From a checkpoint of a small transformer trained on Wikipedia.
Architecture: LayerNorm before each block, untied embeddings.
Each number is 500 + 50 x the weight over its row's rms, rounded and kept within 0 to 999. Layers, rows and columns count from 0. Numbers have three digits each. The size before them is the row's rms in percent of the matrix's.

# layer 8 attention query, 96x96, rms 0.122, rows 0-31, columns 0-95
029:620523495518430468463465436494455425430504548494479502504433480519386540482512331536579513493493511521520559557551521518487417540501469451416448551541559597541515556457485473423557460516446463597423500495547465534400540423453540491484539536446532509486465438469465467499476549454479563503
041:561586565537529505514570564463499507477579500549526531524499538561578454629454551570428412476567535630443444564466461420597549538593491554476440542476467511530532444517570537503449522492600586536491395451529483486459541503482444475512513533542459461457519466443507463523505526461507510489
038:527487497518473505532399484467562446499464542538526458437453514433544481565457629380439476492459496497437618478515470448457528496461396522529474453545470436514497484467476479533541513429577551385610446422585440561489477442510549467456473450486484575540506451526481451435429505456520481470
102:491512478424586507485519483488481436506484540504476537371451502491535527462437546411417509582490359428501495532451545486496546587562490449509543565498564460479494590528554540489417526549494544463457492509575513443511483508538493559543580458577552562419556604540559456492445544547553562492
023:394534477496473433491468492504526494486510527574468509424477503529425468481472388489423525432392470567431485470495477455515474558494481500444523551478368471511465476469485533555520481429589498509466530435468453451447520591513522425473489452529495519402563469626432477445452468464384431464
039:477573536481585564543537508539560520456604498565470464562523482508550560499597505492542525465420422496526451466434474489492536607501520475449543465517450451473514582424517477585437514549439467448519553586518559544559517522556530488542606459577456535496502573565493550490594475555469587575
071:607519563552446466514431493497491387494531513578514434550479477485537504586454550457472476457495573582467506489522558461485574534482492536528568529492424472544466431444523514446532490435554534438492395419496475621484509418528550462412556503525459440515480414563525389471477549479568454496
108:427518473483508517481488471543483515485511619466548535520417416394526484481434517505546480504587595611528470449380422483558552518481492532508547550483551460538477546476504456456532466487454547428465462487514522499476430447455540499587550384492568489443587443519469457473471545518524560374
106:459530426539461525495530510489570499489481526536493531621459579437416618442582489447509506608563501576498443504521505503495464435539467464535454509512479521535420516435383518515487456567432427492545504574481565566537569483515483428446467593487406509403496517518475454538519550439537439488
103:576476532530522469449547491589529470507480593436486515518500444547465568506504460418465419464465519388473544537512539485471540599477554603384425569568421486585488541536516593563490496522536447477457600545459453509536561426549470585498542478485509489501531532494440487548474531514463405471
109:516572529508408562579522413489501461559453556453470514469536516637515472499521479507550499515541459518483489580578506527562542572494494528495504491484514477421497492511382405568451499426459468385508505474424430492627480487481479455505511420523563511494486447478599557486575446445441565535
108:538518413482413419496482439487544540428456588551561613408488518538500459480506543591359426541538470450454519459507457468459552526544558496553503453489481601433612450519505500566500530483473562523421502484518465513522426470489521516479412552499448503448509484390514542562513495573499478493
106:592514434534533563585422496498488555487538521536465531503458606497475573531467485516541522389550549472487512479441424465475502561652559454491555567495464505458479514537529475540504480555375512434503526506371515498458488462402473483549482493546461449562517537645543485534516540469506493506
105:515481494534461529432486525471511548515465425553567496591546545626543487533528549517479566534503560399475466549504480512523387483416485495421531376522567480560512540459517492462457493459467412540394520530488528531556517524494488445497546546454497501531553536673570477436442517487528549454
114:460427500439471476555520468488522480605382427487498522527531513531599587550506533452490511491512518510471590487411544552493531515527462444542396527513474492350516481597470557396544523507564532467484430550404509524548486608496504448493435442508484448505569455515480491514499500472537397518
107:511395518588510444627524437418501482440493476491475489535494460474571472509452495552569509501568415440547559480516508602501523567570409503462525470558524509455453502497470512517503538469534437523448536516513467445448578467550546481529532624510498493460561562496421600463568534415611527523
111:512468515434523441619481390484478519377500473611489601500520503476499489459518500470428524433521585502596406491560524407517471543485499471431589499521502446536497432484496470486500552516480596469534481519452497474596543418515420534510452510428493444473555535441554542569542582531490488465
110:569554439548369482539520470500564579556545434526473513501493489545504425424500561508542539602431489453416507510461539570486544498478514552570481487496417549471441444603498460445486553561538463413452473448494483496564569407466543468561574470445468504506472510523561465575455506497524521380
110:534550386391500468522490505461603490504409507482440522564556489568469510561529524567475522552360486533593466509564416457537501582543583429478409440516558529515373568516564505502525524452449511548566494489487523468455493526546478473507472486445489503419498503581429517477442504493448515516
110:549488515654536422581545435528496513547463467516458489551475556431445503516551572481382502547486478555502559536469485456499474460524544461459575485498600549460439561442574535440480450492471568448412447429473537503571480436501471578450468481480498518513460495358485526445486478443419486496
108:591467478560484487509611529500490494460563411470511520539502394522472525498416548433506518548449438501546497475463460432548551467538515535585513447469507405507442422434543420496561441487523498477442483420466476456635523487499465580540566557513378505472483521523601500495490457575499490575
106:501499493486435447486585472457511481559544547513451447562422472606451516461483538487480511409609473515554597465541517485544616385547459464467541469474451492529561471607555558553492474495520540501566501547494487544432478609544518441573501426431512559466499520403538511449435540493486545509
105:523484610393519420474614535479501518493500441554521519565508566464561606473559551508417534535472461487540467517582460570573449475498459512498546531438391523448492475559383473469532498496573506488482529483537377557449523490445522618529506421518549547452502517525505472467486542443501517559
100:447459534392470503455511541491535487471547468543506424512481539469407575496476627561505526429515591483469578527411508511474564520456547534469460557385512533457497626592519483586465441467462508537572553545534517436526462462447502477462452509526467542444534445551520524558514500465406417545
117:442495621508484510420475457543499511536593552474401467600599543500478534498449534496504539578553499442451572488477506487521418604549467486514477513500484468452491516399528525510458506540543585520554400554426475472528495494542425539491594503461483440536470395464575467553559509464417557513
103:613490467601433574505472482492488467520485500507502509485525417445513477535453572504524571564599485449524531558556457510544506515519496538462438387476546508432563519429442553467514481612510499457518562465449521541392517528403561475519388552516540601470516520520527545513418556554428544484
116:500556540484616521537557452550584490621466546484510486572476510518503510481555482492501476569478521357503486414546538534556550572533446516397515627477500548515504450491582542541453465445513515394499517459483483514488452535546609422466484518515465463482457590560468553542487525576452535478
114:489501509558482489428423475547492455506427496462411528504498539423594489551486528549550464527515573510479535442450409470539476463453465492473566545475438440518526564616436463478516566513476534452548454519502541506506504581600534504456570464512443567397465608453566509595463411406521531480
110:510525507488439435484559479573549497443532529461467539450485585395456545529587522502547478355494418483485510477546481506512522538565418528466580493497580426447549557486465496457463488426473428537478476512471583503550587547490518450489524557452548458507620403442471433471507436587538488536
113:490491411459627467515524499558517541493577414461618546481554450467496521530380510509490514536475503405388469473517594523492532524482566504423496467500506475560373507445463506468488586430510538576531440527466583530425536524479541504510416494504404545500523466456569499457514456443527486493
112:440564518527567556516538516433522510559484495528496625485485448409510577540579458463597500517467456596529621383466501463603561481419491466539491487499454459478468437512494464453456488347486519513453521562510469497522547437540450484509492529500520459492479464553497442548494557525430415555
118:507566429458570491505516571500495472565494513445453438401529514506499498547506498558566486591466457490549487487520569402550484383518569564533564496558587540511454382533472544603486507495519535422441458532354513468463472460459448448482521560459505542507582527473546397466499505489510551505
# layer 8 attention key, 96x96, rms 0.126, rows 0-31, columns 0-95
027:343494530474514499425521547496510546540497431440502536511464470558565521501476632517475459431479594487514424358443538507537520470468575541481491509528513521447488458517508501511404486461524481456545461526436496514516499616449491526514517487565435516529589591443571469552516465469524418602
041:527554593493523537472506497474501503542528428478471564482508526540512555382425413465496492445494535555496504551448517454402567439480415518496499417429530525457454508520545533555496480576482395492434485531449574486605543508610550526492483436625470565505447526492489514456454489443618503459
078:546530583521478505454508530395399484554479563525502509492554526504526490374402346483527478512477479550478465610483547514372573440507419500525484378441544516442482444533528487522448496573478525476537441529528524455518538490570515468487468502581497491477448508433499548495579482534527430478
105:441531475477438503392502565448470475508502461524443456418506528537488513452396488389486628544492423519473486586477607596525487548516447475495528526431524450522459589553584469431414545516428511570504536552552490509480518498507424498519492493493540519423503539485592498537556572507553542578
021:541428451504542525451503457488436494488483432460424448523456432444491492533610458477544501494553497424489449496556480549517554409532466432460488453543478516530510433535509408427495536551415504506420471517546448477533460393466412581488519489402414419477455473373559480504496470508582565529
042:453389411480513466513474543424451500574396515512495434436453480456388446511370447521480542531516449486508475518549519502521502533492374483574541524481516467468544504496427534490490490545537570477592479503519444477579433550472517518490396424438480405469473479453452488465525539439565425446
043:497479561523496516449382473510560346499442513447555589481488529498456507591496545463478517502516568497524540401524508495538585522491655422464597543502485539528457485474453504550601564496560441512467517455525469553505562490511489519494498444469528467490454416546461442468382512461564518471
108:440439561551466444459529490601496561542412432493477418461459515473457543494515475501469581487591522523550481493354469492552514585488475474497461569431484474554397522542496424450471426512410522502528479449539516380451497500492502547624557541525515584567447457523468505487476507451539503455
105:479563507484443457560579452506540450525493511450527523480498466474406510409565443470478456627525521515497422459506449526445545514494446518559467537530511503494608507450395465493415451565508460446517434560516511532611548515484561466473545560440388530393482518488456521552408546575513501442
103:486516484515507466451456507536561443412474539552543473500419462484487511517462467459509506498557599504517580547497520393515502516498505558421489523560420443537416565553361517596448558543528441453404529603465495532427544528533444534525468503438514604483546603539569496530536463465504447489
101:504506532464636533582487502491415408537451484491571472467455571604511538504510407519445414483526483528490461506562483568529530556416550477463502472529574521521463414485385502460437527439461511491579599494549536547573445471465484530515405474586561549469525504513486462458486478405453511522
097:570525529404448448426445542437434502413518445470532588430451552437514446536523523516494475610528493485461544432462557589516537566453507438459458480426502540543525408536421507538502569428489514500467498512549542605459472567502512525507611461521490445511523469581576496536582501523472571449
096:512570613437580475560426567523466563497505471590466452500513529424489572571513439569518571562472476476499529520489421525501481506596492534476469484457485541514499476541507519443410427601453454478551507554506492461490493478461541480551485476542452433529585591547574458533347569517503505573
094:471416495469436536465485518532471522488452513482510451535582533546517499556623532498482478509541505495490512458468455492446479442393395550455506454572568558451516535520644493520425506487550460514393563479534554563529402453535464431460510512407507526537569553465482478389430573461515446502
108:475480566462523597489520427545536440579442459513569586537472477454538583454427558464456625546483515427541471437460500425571427531529512438525437391489468563447550408487485540416504596555539517535501477491437560522502522491459505497503443448599552509458545496476493449535472479523535447445
108:459504484555479563567544453540439440452517441527508497609508459520470479493420544569553531501488475505461564486476492495483499531549463491487467419410457500496499545529412516573513516421544521548527497559440478493556469285562461464532563490436600531448536490492486475532489605418504580514
104:567528510419516507563523484511481619489440414595469509537466477544493499582512391528471477529492553525525541514448501505484541541428511477487436416472444432508486521512560391415430529537535557559518444638490458509537437536525575543565537450394491453516500520527515496460482437584446574487
102:496585494517509526548431473558477548496563458524463561425549604531505391432546483479464514461398449503505482473382553495503513465473502472526474573471462521466465479511446549411412509518542461501511539555464585532482474479536494475551522575481572528655475521522491478518365530572537488412
107:461557540450498535446516473474567423493396555478559502468590496527550444552532512595438489577391442586505550521528428501529470577488491429531500451580567505483479589484523494474410568508548453486523531482599497366442547501502482534469566505464521400450450505503450485513457507542560441481
103:501574515519545432543619458486443545524483581534550490497529466545520562525441505468426595465438541572450528456488531523516608495441598540408500411445554567429567522535473490429560464482448454434468458552542560566463519428498504544508504480451488459553421485474588499520497440498483436420
106:460514483554456571400502462564404512479486568463477505508491497611482421532535459493482494457415461538531492515516464530469504487590454498484506548415515441491513426432442378572587567399516479535484526553517588527566517482525446564473454523579519481554467582498536540486424428613478481509
105:474476503472466481548505409465439478578540425505520377549408480597499427487505593507445466453590496499469558452483540475540565465484537467488550458467468508514390537540541532552510478464525529442570534478453535512483596603434564566538458522441497472427507464490470451470465536614595504443
103:503544536490500458508637558504535488509465445512460564534571513524498475526556556470407515462490522479477362558574533509449480508424435509516518481519474583496531494461524444537466510404478602475509514522378429549385509494409466572516463460512590570471504428507467492438472543588534558494
101:497505627440458467458471481473539444519539515520501515511509545470528480535498508572532564558477608384533572564433512585540564413471552506531533503574474577504435534511504469458473464405485562469479499599528521394491552467468453499465479545589385556414533495514428513479482479487396496483
110:552559556470570494497497490464534502496568608546475427530548460567515531469541558478478437524532544449557450465461491514600558543521566451446501506519516446471495413417515551413454574481517551521515506513484508577483454527492424468543359625404484560509528478468486599422464475419509509541
105:540437475510492527432520464570365444442507551457433480500501507465524541556487486470570488615578510568463501517450392492435484600465457534541511498455497575477515486454437560457544458506509568485517576541492587501433512505463489620505496547474550530478474532584470439507480626452399493483
110:595497418423619463446523446521549447530487465591501482503515477550458475572469544560450524480571362480504500463562571479537473478412452546456454526525513478499595478538392595530421422474438492532545532487527561449416547528517488464535499444488425516518480578538568521513527522523557459503
108:600508517598491497563548532553480423538499428468470519486498542544500519410422476472518520501426498455496486396494439513512528555434462458517526490499478388556562490588572505455572532434440494534514537399497539489438571544558468500463496551459407487374524563513526585506431407458470523520
110:509474512511492558518498478592578566477467491539521438572409527428494515397503584589507517534488434478460459501521434574580497528531393598474489471399539575465406535463420510447423536480494515492402538438562503568550495540529544533453455495454523516422516459446511534481522470511407559502
111:425584418492442487435514492670514558528568565534604599455549504492502495546446488487545479512572545464458554508484498563540411506488437563510542489448422485415435471459508437484488485504517540513580525490516472505490452439493481473516491551489466430406446542500583532430504465481612444467
107:499506540589472520496490502525568513515425539535484529408529486517477449454559582561472465464534460507495548516542456397585508569516515512535487412446405463531609514528528451549352419439518547568497469528546471531518556460487527490533473508591534546548454453470545479524435547567438443620
111:454513485493503562554546574574484465490523529511458441431515539486524564566518546562417423522515400483487577456453513526519462466442571486449560555437542413501531449511517442563536493631538408511459499499474469489476505424427486493481432521514517534416417458421491406586534476585503450421
# layer 8 attention value, 96x96, rms 0.139, rows 0-1, columns 0-95
137:486433567535414408529420468481547526479446482532484509529560544585528492540458483582456481535529511524373358447452527509494465516490537472447573584528456484425460394467519516513523524459519444504507538461502439517638539527541472561512509462476466524507438518493519522579508572461496395596
126:432441401552457480481572466466604497576478496513429541456473494477531525590533449533571498552488517585541604423513542449427557495502410594532498474447570391424463455537503533481465563426458486531571485471497477485557518506419419533494504528507534503529564483493468441540493445503450597435
# layer 8 attention output (transposed), 96x96, rms 0.151, rows 0-1, columns 0-95
139:517464554504529529516563533563406481422476470454479471437469438518511518487529546478412494541473556465570500492486391595532560462522458528511491435532451564521594529457583545505486590570454402414577550610502528498472453443452526435520463461557593500426490515449478583556467431504464512510
149:493560542500475480473464526504535537527496623473468483408497521497448472473460380428494548662492501453428589571522590530538526571507525511419482544537431512478524505468526467538523487565523447460447399484490524591504559517496560445512505603442529457525465465434478571475460579524461435455